config.toml
activation = "swiglu"
qk_norm = true
lr_mult_up = 1.14
lr_head = 0.00539
schedule = "wsd"
train_tokens = 267700000
Each number is 200 + 20 x the weight over its row's rms, rounded and kept within 0 to 999. Layers, rows and columns count from 0. The size before them is the row's rms in percent of the matrix's.

# layer 7 MLP up, 448x160, rms 0.49, rows 286-300, columns 0-159
086,182,184,200,185,181,189,194,214,230,178,172,149,190,222,234,205,171,187,175,165,208,223,143,170,204,190,190,218,190,184,224,183,198,192,217,214,218,219,212,156,181,198,181,213,194,185,206,179,173,175,211,193,206,186,163,187,180,174,198,210,214,157,188,200,194,205,204,206,181,216,166,209,166,179,202,237,221,230,191,212,197,192,154,207,199,242,189,198,198,181,195,188,183,193,172,242,184,190,194,200,200,197,184,212,193,189,227,186,174,176,208,206,222,194,220,170,231,192,167,183,180,194,205,190,197,161,173,204,202,207,175,188,179,191,199,226,191,192,191,192,179,178,207,191,234,160,211,242,198,188,199,192,215,205,184,214,187,208,240,194
090,208,175,230,188,182,231,157,163,209,180,220,213,247,212,225,178,217,225,202,218,175,195,223,179,175,172,230,223,212,215,206,230,227,208,197,228,223,203,223,209,215,196,186,222,188,200,184,192,223,195,180,164,194,205,184,177,162,201,184,188,202,193,186,234,183,202,159,186,229,194,179,165,192,190,217,203,193,193,238,201,205,185,198,191,178,194,194,201,196,215,218,190,223,199,203,196,188,170,173,161,184,165,246,220,175,189,195,207,208,220,214,203,216,170,232,183,197,202,195,228,221,200,215,213,179,251,222,225,190,191,219,209,206,220,208,161,194,213,213,180,199,175,188,212,199,197,221,211,214,189,197,189,226,199,182,218,196,172,216,152
100,203,206,190,197,199,183,202,209,169,203,186,204,205,196,190,213,200,200,186,212,217,191,161,211,216,201,176,209,208,212,220,209,223,189,215,210,167,177,217,241,162,206,254,232,239,214,228,215,185,199,220,188,201,204,183,178,245,201,191,223,217,189,229,248,177,220,215,212,188,192,215,238,227,174,266,194,192,187,193,211,185,201,176,207,185,230,222,197,226,189,201,194,213,200,231,204,195,179,228,204,192,147,187,230,185,192,189,218,188,182,191,236,185,190,197,181,186,218,211,214,205,185,221,187,201,210,251,201,181,210,191,208,201,185,200,194,194,197,219,161,220,166,206,187,181,177,218,189,231,226,224,186,198,222,211,188,189,189,238,197
103,175,188,180,198,227,178,181,158,212,180,212,229,193,202,204,200,188,191,205,179,174,225,179,161,201,195,203,156,197,221,186,198,217,183,166,219,195,178,202,218,197,211,184,217,203,165,204,211,217,180,174,235,187,210,207,202,185,224,204,230,225,217,166,204,189,218,198,178,179,202,201,212,212,161,178,248,199,180,232,213,212,200,198,220,184,257,227,197,257,204,184,185,191,224,195,201,213,200,184,218,210,194,184,207,212,198,171,190,191,163,208,200,191,219,231,214,209,217,225,193,227,158,195,207,200,198,172,190,172,203,226,225,210,190,229,201,221,180,193,182,205,174,209,227,213,205,198,222,208,147,206,183,216,205,249,202,193,221,205,200
112,162,160,185,179,190,207,195,207,187,233,153,181,222,178,241,201,185,241,191,176,188,243,189,202,224,173,212,170,207,196,174,204,180,187,191,217,205,186,171,242,139,231,203,228,235,171,194,194,221,217,229,199,208,177,201,205,218,232,192,223,209,178,180,180,223,186,198,187,168,243,219,212,207,187,216,238,193,205,219,205,197,181,194,180,226,217,196,176,203,206,193,182,195,219,170,180,205,193,186,187,211,179,173,200,194,181,200,197,207,207,211,198,201,197,183,184,216,206,174,223,229,185,208,207,192,167,162,196,155,192,226,211,197,193,180,211,216,190,190,202,210,167,170,220,196,190,226,214,167,208,193,183,199,200,202,203,217,212,189,195
105,222,211,182,225,190,242,176,220,238,207,197,179,210,176,176,241,185,183,194,212,224,198,230,174,226,200,186,196,198,212,178,210,197,192,235,206,194,176,231,217,222,178,172,221,213,194,167,199,185,196,223,194,190,200,212,235,209,195,185,189,209,241,159,196,189,202,186,225,216,200,215,216,210,217,211,206,175,209,202,221,210,158,172,188,208,205,154,224,159,207,183,174,207,213,190,200,223,224,159,181,206,211,197,165,189,209,224,193,217,195,186,182,185,210,208,215,200,231,220,193,198,190,183,206,149,180,221,184,220,180,206,228,222,210,186,215,181,200,205,193,171,216,198,215,195,188,182,178,218,185,151,208,209,226,185,160,178,193,202,160
096,166,220,193,199,188,237,219,212,201,225,179,188,169,194,173,230,199,207,191,193,235,199,219,206,168,177,159,209,200,212,206,145,210,184,166,213,189,195,168,198,189,236,221,181,191,191,210,215,198,203,209,222,178,158,209,177,213,195,202,217,211,204,182,218,202,196,198,192,206,173,181,201,189,187,221,213,174,176,237,214,236,199,222,187,232,178,199,185,184,166,208,203,200,184,212,182,220,197,256,211,225,202,223,196,203,219,214,223,185,197,199,197,213,168,218,203,217,216,200,178,243,211,198,160,192,236,199,188,200,225,215,196,190,225,228,235,203,209,247,224,180,193,179,215,207,205,190,166,223,219,182,199,211,202,189,158,189,169,218,197
101,220,236,195,160,184,182,228,205,210,156,196,200,201,198,168,225,218,208,228,195,231,177,189,219,228,197,181,194,173,181,207,198,200,156,174,237,178,195,209,206,204,194,183,166,224,172,206,197,188,193,182,208,186,149,229,200,187,217,202,165,193,202,227,246,229,190,164,193,190,193,209,161,233,199,198,190,205,231,184,206,169,231,181,201,191,200,220,175,190,197,203,198,180,189,182,179,200,204,189,188,190,212,175,239,212,169,219,217,164,212,204,180,185,227,185,208,221,184,186,204,179,198,197,211,194,234,219,200,190,183,199,163,207,178,172,217,211,194,207,223,202,194,225,210,212,226,174,240,192,201,185,177,182,204,171,229,202,184,175,207
097,199,209,198,239,196,173,178,216,185,200,212,177,199,205,219,199,225,212,219,201,209,203,195,228,207,199,216,187,170,199,230,146,199,207,174,176,226,201,199,199,208,189,171,244,198,147,175,194,181,205,219,180,151,213,185,218,176,180,184,198,209,223,220,225,195,210,223,180,188,222,226,207,181,208,200,232,165,202,176,176,182,204,172,186,193,214,181,228,171,168,201,174,208,198,191,191,198,212,221,199,179,206,208,206,158,210,246,219,183,194,199,201,204,205,218,237,215,184,187,218,187,202,187,222,179,227,183,189,183,191,133,200,195,194,227,229,179,200,192,221,220,221,180,176,228,190,206,214,183,220,173,175,205,220,182,172,205,221,209,200
095,200,231,216,202,204,199,207,180,201,162,169,214,207,192,220,201,182,214,213,189,225,163,220,219,206,183,210,190,199,157,192,207,173,224,190,176,189,199,161,231,184,203,206,182,203,186,212,216,189,212,219,199,175,212,181,230,211,187,201,207,172,215,215,209,209,215,203,201,191,192,191,210,250,160,192,212,216,210,226,198,177,191,190,244,187,227,190,199,206,214,190,167,210,200,182,206,222,232,152,177,190,207,205,254,180,218,204,208,218,200,206,202,232,205,156,214,209,228,218,214,207,215,194,211,176,203,192,212,235,176,219,203,187,208,175,215,171,161,186,221,235,222,224,238,190,227,202,188,232,189,225,166,173,160,191,188,222,202,189,214
104,182,206,188,228,180,209,209,227,168,206,241,180,207,202,192,235,234,229,172,204,229,224,206,187,207,185,202,195,170,215,172,181,189,207,205,197,202,190,222,192,211,200,187,243,215,244,172,220,178,200,175,216,182,220,190,182,172,190,205,196,215,188,219,226,209,191,211,166,205,185,206,190,176,186,226,178,220,213,204,201,202,219,203,206,196,204,206,211,179,192,185,212,184,188,210,204,238,241,194,181,154,207,197,190,189,186,187,242,206,178,182,227,229,204,194,213,186,182,184,183,169,179,220,208,192,200,199,197,142,236,217,179,204,173,197,211,196,181,157,218,182,196,219,181,199,173,223,203,171,190,242,180,208,185,196,196,183,241,153,200
095,217,219,184,189,178,216,193,200,215,228,181,221,194,215,193,202,179,201,187,207,193,192,203,227,170,206,225,201,169,176,207,189,195,212,178,173,201,187,195,185,185,223,225,188,216,225,187,218,182,168,174,194,219,211,229,230,215,178,227,205,170,226,227,245,175,209,216,210,183,179,205,209,182,191,181,183,214,190,194,151,184,205,239,216,208,222,183,173,206,213,211,192,197,212,222,206,185,183,224,176,177,184,235,221,242,216,223,180,202,192,157,218,192,180,185,205,216,189,176,201,219,209,202,210,218,252,186,212,216,205,170,188,200,190,153,168,218,221,201,212,198,183,195,164,202,221,160,196,169,193,207,210,209,223,234,200,176,156,224,204
097,151,182,180,179,202,201,184,193,224,222,194,193,178,225,218,193,197,200,218,216,172,150,229,189,235,198,143,211,186,171,182,204,203,196,196,215,222,196,151,183,251,188,241,212,197,200,220,171,226,206,190,177,217,171,200,202,221,183,196,213,177,182,182,193,185,182,148,190,238,166,193,217,200,224,173,162,181,194,214,196,197,198,189,208,184,195,181,182,197,156,186,199,197,177,212,202,195,228,245,212,201,223,202,208,205,211,234,224,200,194,198,185,201,174,184,195,235,222,214,201,184,204,188,195,194,196,216,200,203,155,207,197,200,199,226,181,208,197,181,207,184,203,201,203,195,217,198,201,199,197,200,178,213,200,167,200,214,170,181,248
100,198,232,188,209,185,217,173,163,202,197,175,224,244,210,171,169,225,187,190,193,188,213,199,241,196,196,198,210,233,215,195,207,181,179,226,211,190,197,223,195,210,216,191,202,210,176,200,206,236,220,194,208,202,231,194,209,224,218,209,199,178,207,210,156,242,220,191,181,227,200,209,190,185,189,204,223,167,166,231,180,226,177,228,208,171,199,185,190,199,181,197,182,203,206,200,217,193,190,193,212,191,190,182,197,172,208,182,201,175,211,208,211,222,174,196,152,233,211,237,147,200,215,195,196,191,181,213,165,214,225,241,171,194,247,193,182,205,188,213,226,180,210,221,173,183,201,198,179,161,179,181,200,193,198,216,235,188,216,173,223
098,233,183,213,222,171,211,214,160,210,163,216,158,198,183,199,188,206,207,236,204,192,236,181,199,187,170,186,192,193,216,181,165,233,190,194,254,189,185,208,173,201,186,193,170,154,200,186,159,234,235,186,158,167,185,226,216,188,208,209,215,204,198,166,186,225,195,164,207,187,199,192,189,167,207,212,209,177,221,184,179,199,179,193,198,193,189,194,187,213,231,211,200,190,175,210,177,228,214,195,191,195,210,182,180,213,207,204,221,184,219,188,200,188,163,194,218,209,201,207,201,184,174,197,204,231,220,181,193,189,192,216,231,175,219,178,201,166,231,175,227,201,246,198,206,190,188,209,208,218,195,190,199,201,202,215,256,181,195,192,190
# layer 7 MLP down (transposed), 448x160, rms 0.236, rows 286-300, columns 0-159
095,197,209,191,225,203,183,205,228,186,175,212,205,243,152,203,206,216,190,208,204,209,228,193,184,196,183,203,171,199,231,182,205,197,186,150,179,187,206,217,214,249,196,217,213,247,209,228,212,224,177,219,199,186,203,201,211,190,168,197,205,195,182,210,157,189,210,183,198,182,211,208,193,230,209,188,201,178,243,222,183,208,200,220,194,221,220,193,200,192,216,159,211,187,192,211,199,198,202,225,208,204,230,190,207,200,223,191,222,198,218,172,197,195,191,231,231,170,220,190,251,233,210,208,238,169,224,175,190,197,209,219,184,211,185,190,218,190,220,218,231,183,196,180,203,203,214,160,201,185,158,231,200,213,167,219,165,219,178,228,211
085,207,210,200,227,241,200,223,203,192,174,200,165,173,226,188,229,196,202,190,202,242,183,198,250,225,194,230,215,215,216,183,205,213,217,196,184,187,208,147,169,174,227,202,202,185,221,180,195,216,204,200,187,200,199,206,174,190,222,222,228,189,198,174,189,234,213,218,193,183,207,223,200,199,189,212,189,194,211,181,224,193,221,205,241,201,223,176,226,214,156,166,226,214,174,200,201,179,210,208,224,204,216,197,188,178,210,116,196,228,197,185,211,170,208,210,200,217,186,185,203,172,179,201,205,223,192,210,193,207,209,191,210,205,188,184,195,201,222,196,202,216,196,204,175,209,166,181,216,163,215,198,210,202,224,167,210,245,178,210,230
094,197,188,165,219,178,197,216,202,172,174,177,164,211,226,146,202,204,216,184,196,172,215,184,168,205,190,214,212,213,227,223,174,205,223,230,232,199,229,190,206,191,222,173,188,195,229,182,184,196,179,199,170,190,178,184,231,186,174,186,217,195,217,180,196,201,214,205,162,207,201,203,197,186,247,169,229,188,186,183,204,195,168,205,207,167,216,174,229,180,184,198,196,200,216,193,190,202,183,198,199,209,222,157,216,189,188,205,227,188,207,192,198,207,217,215,169,218,218,185,218,200,191,175,210,206,197,227,220,221,169,203,244,206,195,172,189,209,174,225,174,211,232,239,203,167,206,218,211,211,187,181,165,216,187,243,189,215,228,179,224
101,246,192,154,180,203,175,198,183,174,204,189,195,207,194,216,215,232,192,208,196,213,199,183,211,228,186,212,209,219,203,241,178,181,173,197,221,224,183,203,177,186,269,184,211,197,177,210,215,243,168,211,211,219,186,163,185,206,179,193,220,209,200,205,199,203,214,203,219,194,179,235,201,215,183,201,191,206,152,184,169,225,200,192,226,211,176,181,196,181,179,188,198,223,208,219,200,211,224,194,186,196,208,174,193,160,182,216,143,204,229,220,212,205,192,219,229,233,186,192,161,188,211,189,219,201,180,178,174,221,209,188,222,188,211,222,188,206,217,189,212,169,182,186,181,212,177,239,225,195,187,211,190,197,165,212,189,202,196,205,232
109,193,188,184,185,227,166,202,189,189,193,186,201,219,215,223,210,182,217,222,155,203,193,230,175,201,143,201,215,228,177,193,201,212,195,183,199,203,204,187,210,189,154,235,221,201,211,215,181,215,219,192,222,186,233,187,172,208,146,208,231,191,228,173,158,189,195,180,201,236,190,192,217,207,179,197,199,179,182,177,193,171,195,202,208,168,210,185,212,218,198,167,175,237,204,212,184,208,211,217,186,203,215,173,162,233,198,192,204,186,177,163,209,205,206,209,180,191,205,173,202,195,180,200,182,229,223,182,183,202,197,186,153,191,162,188,189,227,199,223,225,200,230,212,186,222,197,201,220,185,189,214,162,196,189,219,200,191,231,165,200
108,238,165,209,210,269,184,147,191,199,183,196,176,137,212,220,188,174,204,161,225,193,201,180,192,221,229,196,205,227,196,183,209,235,214,194,206,178,199,202,219,160,170,206,201,239,200,195,208,183,205,187,206,208,223,199,186,193,213,180,175,176,171,192,227,220,179,196,210,171,196,212,149,216,190,180,199,164,207,200,193,223,206,192,220,189,206,198,202,181,194,173,206,217,222,220,222,172,168,228,206,196,191,212,201,213,191,207,187,184,226,170,209,209,188,163,173,231,201,195,200,195,212,179,193,199,192,195,204,218,199,170,240,184,211,192,184,216,225,182,180,210,203,212,210,214,219,194,200,188,215,233,204,202,221,196,214,177,171,232,210
101,207,233,213,201,193,190,219,199,198,216,188,167,220,189,170,207,192,237,179,191,190,183,212,163,223,217,183,238,204,169,206,183,156,189,232,172,192,222,184,202,221,211,238,176,215,172,219,241,218,197,212,183,219,226,189,184,176,205,195,208,173,252,155,203,206,199,185,192,212,189,218,192,200,175,182,214,212,166,180,196,186,224,202,180,183,188,220,182,219,186,210,192,193,185,179,191,212,227,204,167,205,225,198,204,178,222,213,224,190,213,230,199,249,177,202,177,179,227,181,225,240,227,175,203,228,205,204,183,202,162,205,190,191,203,222,231,211,206,209,166,210,185,208,171,209,199,175,186,195,192,183,175,206,211,200,204,222,202,242,205
106,211,198,178,187,205,216,212,191,208,202,191,195,210,205,196,179,206,208,206,210,227,169,197,157,135,197,198,224,205,176,175,188,206,222,181,205,203,217,185,176,205,188,185,218,180,191,175,211,199,179,217,222,186,194,179,180,185,188,194,223,205,217,216,227,186,237,225,211,180,199,207,202,225,136,206,231,222,176,223,157,198,193,193,201,213,225,194,191,211,200,256,203,200,213,174,194,168,173,237,191,229,179,213,206,188,215,185,215,207,204,198,194,175,197,203,190,236,182,193,153,225,200,213,206,223,203,229,192,266,236,206,199,202,198,202,218,205,198,186,220,190,203,192,214,207,218,217,184,222,168,201,167,214,176,168,201,234,198,199,216
104,205,196,208,183,195,209,198,163,214,209,215,205,176,209,183,227,217,219,214,214,192,177,204,201,176,220,169,228,219,180,181,193,212,186,187,228,182,184,169,212,211,174,177,180,221,187,198,177,240,147,203,183,245,171,194,196,211,193,212,228,192,204,214,238,246,158,216,212,228,191,227,201,189,167,200,207,194,183,183,207,218,203,213,179,211,184,187,164,213,201,188,201,235,184,191,183,200,203,200,167,177,185,212,211,229,210,160,217,225,202,192,194,188,200,207,178,190,224,210,201,228,233,185,187,190,195,214,229,219,204,231,196,153,192,205,181,245,232,168,222,210,184,213,209,181,209,196,193,189,175,218,214,198,184,207,172,210,200,204,248
098,230,206,195,213,230,202,240,175,199,163,207,195,173,225,167,228,176,194,191,177,203,170,151,222,163,185,201,220,198,211,201,186,154,214,160,185,209,179,196,218,182,221,204,194,200,209,225,188,231,222,178,190,201,172,197,224,185,203,195,231,185,204,190,182,229,214,195,192,198,191,229,232,192,201,205,180,215,227,200,213,194,229,218,226,216,214,171,205,179,202,199,228,214,190,210,192,238,171,182,195,186,222,180,203,212,189,252,201,211,248,184,209,202,165,199,193,196,222,188,214,215,220,192,207,181,194,186,199,225,163,208,176,189,227,195,200,191,209,204,184,224,149,218,212,216,179,157,210,200,196,179,172,192,190,199,202,190,170,200,176
104,197,182,185,219,208,189,194,193,206,224,190,190,159,181,184,210,203,192,196,172,178,199,212,196,218,172,210,195,169,219,171,171,237,214,248,203,193,191,216,189,246,174,215,243,191,185,211,174,190,187,162,215,214,206,226,259,191,212,182,213,172,187,206,195,209,206,186,202,208,214,206,203,211,190,204,172,227,185,207,213,207,204,233,202,237,192,188,211,195,199,246,205,194,190,168,215,219,201,171,186,176,175,221,229,185,195,210,172,196,184,157,234,191,188,203,181,164,176,218,180,204,165,190,167,194,202,166,197,180,226,201,188,203,204,173,194,202,199,235,180,233,200,232,192,206,216,199,195,180,181,225,213,170,200,194,217,221,239,207,187
102,162,182,229,226,194,217,185,192,182,185,227,189,187,211,212,204,233,202,181,220,145,216,221,208,222,207,237,220,194,196,196,185,163,181,198,183,190,190,169,206,161,203,187,204,181,196,202,196,199,219,183,198,237,199,212,174,221,207,202,212,181,217,210,204,236,172,204,227,199,235,171,211,193,213,194,160,189,249,167,190,204,188,195,178,179,184,215,238,200,217,180,188,231,187,198,216,166,200,202,192,193,213,183,201,207,187,205,207,224,226,230,176,186,155,211,182,203,182,160,176,207,212,176,195,175,200,191,192,166,196,205,210,226,186,195,167,187,185,200,181,187,201,223,162,206,184,190,212,217,202,208,173,194,177,151,191,155,191,208,189
096,223,204,102,193,185,245,226,215,183,191,235,224,224,173,184,215,170,168,207,195,202,172,212,158,202,224,173,211,199,173,199,213,168,215,204,214,220,188,220,235,187,197,205,188,176,197,218,191,187,203,212,189,192,219,182,145,184,171,174,198,227,201,227,196,203,236,187,157,189,230,183,204,197,209,212,199,199,210,218,194,230,175,207,197,199,199,184,194,173,234,229,193,206,193,194,200,174,187,231,182,203,187,212,202,195,193,210,179,211,206,235,190,193,217,183,215,190,194,186,162,218,212,209,185,190,200,196,189,181,213,202,199,198,195,169,221,204,189,205,215,200,166,185,207,170,206,219,215,209,194,193,154,215,190,192,206,193,221,191,180
106,216,183,202,166,207,218,207,213,198,200,220,221,220,179,199,186,185,184,196,205,249,215,201,195,176,196,185,161,215,172,196,204,205,216,224,212,221,173,158,217,222,180,176,282,215,183,183,210,181,180,204,199,199,219,195,167,209,235,206,159,159,240,225,219,228,201,218,203,167,187,194,181,201,181,200,197,182,208,196,173,188,188,215,217,183,193,185,213,170,203,171,193,185,209,236,211,190,188,197,212,201,202,256,200,181,202,181,220,204,223,225,191,187,219,208,211,205,187,214,189,219,174,152,185,196,212,223,169,196,206,223,217,182,212,219,176,202,190,211,210,213,220,194,171,234,201,203,171,206,175,226,185,208,190,223,203,182,202,198,211
099,192,153,212,211,225,184,198,157,220,198,211,216,186,205,173,201,198,194,186,204,215,182,187,227,187,190,208,212,181,193,161,183,195,205,222,153,186,197,199,197,177,219,230,197,170,205,186,214,206,185,188,169,194,190,206,204,143,197,221,187,220,216,228,207,191,163,208,196,176,214,208,175,204,208,221,175,204,174,171,210,241,192,231,182,194,178,185,200,177,184,140,205,196,193,192,217,210,198,201,196,222,224,177,171,202,226,184,180,190,214,226,188,220,191,221,208,233,143,170,222,209,196,173,206,206,195,187,215,214,195,207,266,192,188,194,227,192,194,193,239,199,197,204,210,204,199,237,191,205,198,192,231,167,191,198,183,226,217,213,204
# layer 7 MLP gate, 448x160, rms 0.464, rows 287-300, columns 0-159
088,222,201,178,222,214,188,224,207,209,184,173,226,206,241,190,180,211,166,189,180,210,201,192,218,243,140,217,194,205,191,214,211,185,190,180,224,175,214,183,230,176,189,160,239,203,203,212,207,187,206,236,204,209,222,152,188,210,197,205,199,180,181,223,189,163,171,228,183,187,200,203,188,192,203,209,232,211,188,198,184,180,210,226,215,220,180,190,227,227,195,235,213,208,187,194,225,197,203,198,214,166,206,173,209,190,198,198,201,210,204,200,193,215,213,250,220,195,217,182,212,197,198,202,221,239,208,223,200,190,221,191,197,199,178,199,193,186,234,185,194,211,198,158,208,197,238,208,176,204,266,183,224,195,213,209,221,198,220,243,208
092,209,186,161,204,211,206,205,235,218,212,177,189,159,186,197,206,199,204,201,169,180,220,174,211,188,195,225,220,188,239,219,216,194,200,182,244,165,197,193,207,206,190,189,204,221,212,168,216,231,193,231,213,243,242,210,193,184,216,200,195,201,195,215,193,228,245,210,227,183,190,205,227,181,199,218,188,192,205,202,217,219,167,180,165,216,224,218,183,204,205,173,187,214,218,211,176,210,187,172,167,196,178,202,193,170,212,204,232,192,214,204,213,227,181,200,178,199,193,210,181,177,182,195,214,179,175,196,155,236,233,225,213,197,158,159,199,204,211,227,213,183,169,166,216,201,192,218,209,206,221,194,181,195,198,189,156,198,169,184,196
104,203,203,229,224,195,179,220,252,206,196,215,203,195,236,188,201,219,219,214,227,222,181,163,197,167,207,233,233,201,217,199,175,192,236,213,172,205,205,183,187,209,179,228,200,214,242,220,192,171,214,230,187,191,202,220,184,202,220,201,191,196,158,224,208,199,191,199,196,224,212,223,181,226,216,220,188,220,218,175,176,182,188,230,192,221,176,159,246,187,201,202,219,193,191,178,180,181,249,195,224,215,205,196,196,196,202,230,203,199,160,191,212,190,185,181,182,178,177,188,221,200,223,208,209,240,193,221,267,208,234,189,189,177,187,189,215,189,190,192,214,186,202,218,181,194,202,177,186,222,203,186,223,193,212,175,231,204,203,199,202
110,210,206,225,214,203,201,173,190,219,214,231,192,199,220,161,211,222,195,170,194,191,190,200,221,173,234,190,223,166,185,217,207,213,220,192,158,217,185,168,182,221,215,219,216,189,228,237,185,205,213,211,168,205,187,203,196,181,190,251,223,197,208,203,186,216,226,184,194,176,186,207,181,194,195,195,206,208,186,196,172,167,201,174,205,229,220,230,182,190,198,219,209,230,222,198,170,221,200,186,211,203,232,199,185,176,214,204,201,202,205,226,255,153,195,188,184,218,227,161,226,198,191,206,185,223,193,211,221,208,204,194,169,183,212,184,207,213,206,221,187,183,214,236,205,181,215,176,159,212,187,175,211,203,244,166,208,210,182,152,211
103,229,203,230,217,193,159,182,178,177,177,245,222,187,189,197,175,196,205,170,211,203,212,213,209,194,154,171,187,223,195,203,239,202,235,176,223,206,221,194,173,189,213,184,204,182,215,205,196,193,154,174,192,209,197,197,195,213,256,215,219,179,181,196,180,219,177,195,224,186,201,199,187,200,187,219,235,213,178,220,198,197,200,181,206,196,201,204,165,250,153,190,211,200,204,174,196,182,212,214,184,152,209,176,197,231,231,194,207,203,191,202,187,219,213,210,223,179,204,178,191,212,208,218,192,183,191,161,224,202,198,206,214,191,216,164,210,184,210,195,170,156,213,197,234,185,183,211,252,200,204,225,213,168,198,196,196,216,204,197,197
097,180,222,205,202,216,231,215,183,217,188,183,210,199,167,172,173,163,238,201,195,196,217,211,203,193,209,173,176,175,198,195,206,189,169,181,219,202,174,191,170,211,217,213,174,199,185,205,217,203,191,207,193,195,210,213,163,220,218,226,241,227,213,199,193,204,205,208,183,204,214,168,212,204,182,214,220,195,194,187,212,206,210,172,204,198,186,190,211,186,165,212,207,229,189,217,153,209,215,271,218,194,264,180,186,204,208,206,215,168,209,191,207,207,200,199,183,164,179,213,210,196,209,186,210,204,239,203,201,210,203,154,185,186,180,237,202,240,215,200,152,215,200,204,154,220,160,201,196,217,219,213,214,193,211,190,186,216,223,223,205
099,167,198,223,220,176,220,210,178,163,194,174,213,174,203,214,182,196,150,184,200,235,210,215,201,255,212,220,154,177,205,201,186,175,192,199,180,197,222,202,252,199,225,168,166,209,195,217,166,179,179,220,162,218,232,188,217,202,207,216,184,203,204,201,209,211,199,195,188,226,203,204,162,186,185,219,188,235,218,180,215,180,183,175,182,208,177,155,219,191,206,191,200,196,199,192,199,208,223,174,219,187,191,206,216,195,179,209,165,195,243,183,214,191,218,174,203,192,187,158,219,218,179,176,215,196,214,165,206,192,198,179,194,214,215,204,189,184,216,183,177,196,189,227,208,221,188,199,222,178,199,216,212,176,196,206,214,214,215,150,198
101,215,235,178,218,188,190,220,175,190,160,222,220,221,216,192,214,213,202,208,187,200,186,184,209,203,226,190,227,190,174,198,199,216,174,180,182,210,180,176,184,220,215,186,218,183,207,165,204,217,190,226,180,182,185,187,206,238,196,219,239,168,216,214,238,204,165,202,195,216,175,225,185,217,228,188,192,183,182,203,225,199,172,217,212,207,198,181,209,197,185,191,204,207,210,221,187,233,237,178,203,172,195,179,218,196,227,197,211,192,186,204,227,202,224,208,176,198,195,181,171,207,189,213,219,231,208,186,150,225,199,199,200,213,176,215,224,214,230,179,221,216,177,231,226,212,222,214,236,245,155,196,202,244,208,160,175,188,212,225,198
100,182,195,214,227,191,252,208,208,187,203,211,174,256,235,198,221,205,198,199,249,179,209,219,254,204,222,212,205,222,220,245,177,227,178,207,199,158,202,209,189,212,209,232,211,178,212,205,217,162,209,208,186,219,206,234,211,206,216,201,186,202,213,173,181,197,203,192,174,228,188,197,188,212,192,216,193,153,231,204,214,192,197,163,169,186,202,201,156,169,213,210,179,200,224,178,197,210,233,211,217,211,190,181,171,198,230,191,166,194,174,212,201,177,214,205,212,183,208,212,195,213,203,174,188,197,208,161,195,185,210,173,190,216,183,193,208,185,181,211,197,234,184,214,186,217,211,221,213,195,230,183,230,175,169,206,186,197,195,211,219
098,243,177,206,248,184,174,226,165,220,185,164,137,210,197,212,193,216,173,185,208,191,199,227,201,211,192,202,184,195,205,206,174,200,197,199,154,217,193,198,230,221,196,224,218,201,197,165,218,222,184,212,217,218,206,205,222,247,175,216,187,204,189,185,242,208,182,211,194,196,193,165,221,196,196,218,245,241,179,228,191,210,198,232,216,207,172,201,227,202,196,214,193,185,172,212,210,215,244,185,214,202,176,195,172,172,201,194,196,202,206,191,222,158,214,183,183,185,208,208,192,188,219,166,199,170,199,207,200,222,228,190,217,211,192,203,165,198,206,232,204,198,182,188,196,212,196,184,178,195,205,222,158,207,213,171,207,210,209,168,195
100,199,208,195,202,212,192,201,216,157,207,196,209,180,214,177,207,217,240,195,201,226,206,207,178,228,239,166,183,200,221,231,213,231,151,206,204,197,227,188,231,238,190,173,185,203,199,171,186,212,235,216,199,203,191,186,181,191,206,190,167,171,189,196,155,221,219,213,189,183,231,212,222,196,197,214,226,209,221,234,197,214,187,192,197,165,205,206,221,197,173,170,216,212,186,214,190,201,204,193,203,239,211,251,184,193,219,174,171,185,168,221,195,220,201,216,218,216,224,218,194,191,174,202,206,192,175,192,205,214,219,173,248,195,207,208,196,216,217,206,176,185,191,186,213,221,177,173,212,169,196,198,203,197,168,222,190,237,186,172,243
095,205,188,187,233,213,235,217,202,162,192,221,206,237,198,201,201,184,204,203,166,162,184,247,184,245,193,205,221,189,218,214,203,190,201,158,222,200,217,206,226,155,175,223,193,184,181,198,179,232,189,207,174,219,215,186,197,178,187,202,171,177,202,204,204,244,201,193,207,182,223,199,202,189,190,228,201,184,165,196,212,229,200,181,200,188,201,211,198,214,174,216,168,209,183,183,225,186,217,172,224,178,207,217,205,216,214,210,220,202,245,235,204,180,184,179,177,189,210,159,180,238,213,234,168,207,209,195,220,196,195,200,217,174,204,200,203,172,202,197,213,171,194,181,182,206,209,223,232,212,185,206,180,203,191,188,178,151,205,177,165
104,182,187,221,219,219,153,197,197,194,214,213,189,180,211,204,181,194,180,201,200,194,192,259,157,197,186,235,196,206,208,182,206,198,207,197,212,192,194,200,146,208,205,191,186,194,212,228,179,171,215,179,179,193,160,203,203,196,227,212,238,218,217,200,220,178,194,218,213,223,189,201,234,168,199,192,196,193,193,195,210,197,190,194,222,202,205,217,154,189,195,182,197,216,199,168,172,239,178,241,164,226,207,172,232,217,184,215,185,200,165,172,167,197,204,159,210,224,203,197,205,227,203,226,224,204,192,191,228,214,178,176,206,184,187,191,229,187,173,189,190,186,211,178,176,223,210,206,236,200,209,153,188,185,199,174,181,165,190,188,191
100,179,218,196,169,192,215,218,195,221,194,207,220,208,205,208,196,211,225,217,210,191,217,217,186,182,231,212,186,163,225,188,232,190,184,181,189,190,211,221,170,197,206,205,188,209,221,219,197,175,192,213,209,230,197,209,186,213,195,202,172,208,176,199,213,217,235,208,204,226,162,218,239,199,202,211,194,185,171,197,192,166,211,187,221,212,199,218,183,177,155,252,185,221,195,192,215,181,174,211,219,171,186,181,201,237,180,192,250,247,207,181,212,173,213,193,200,183,248,198,176,217,213,202,214,169,182,220,204,201,213,211,171,218,219,219,181,234,198,164,175,195,188,162,189,184,185,196,221,160,215,231,201,202,178,188,226,219,213,177,173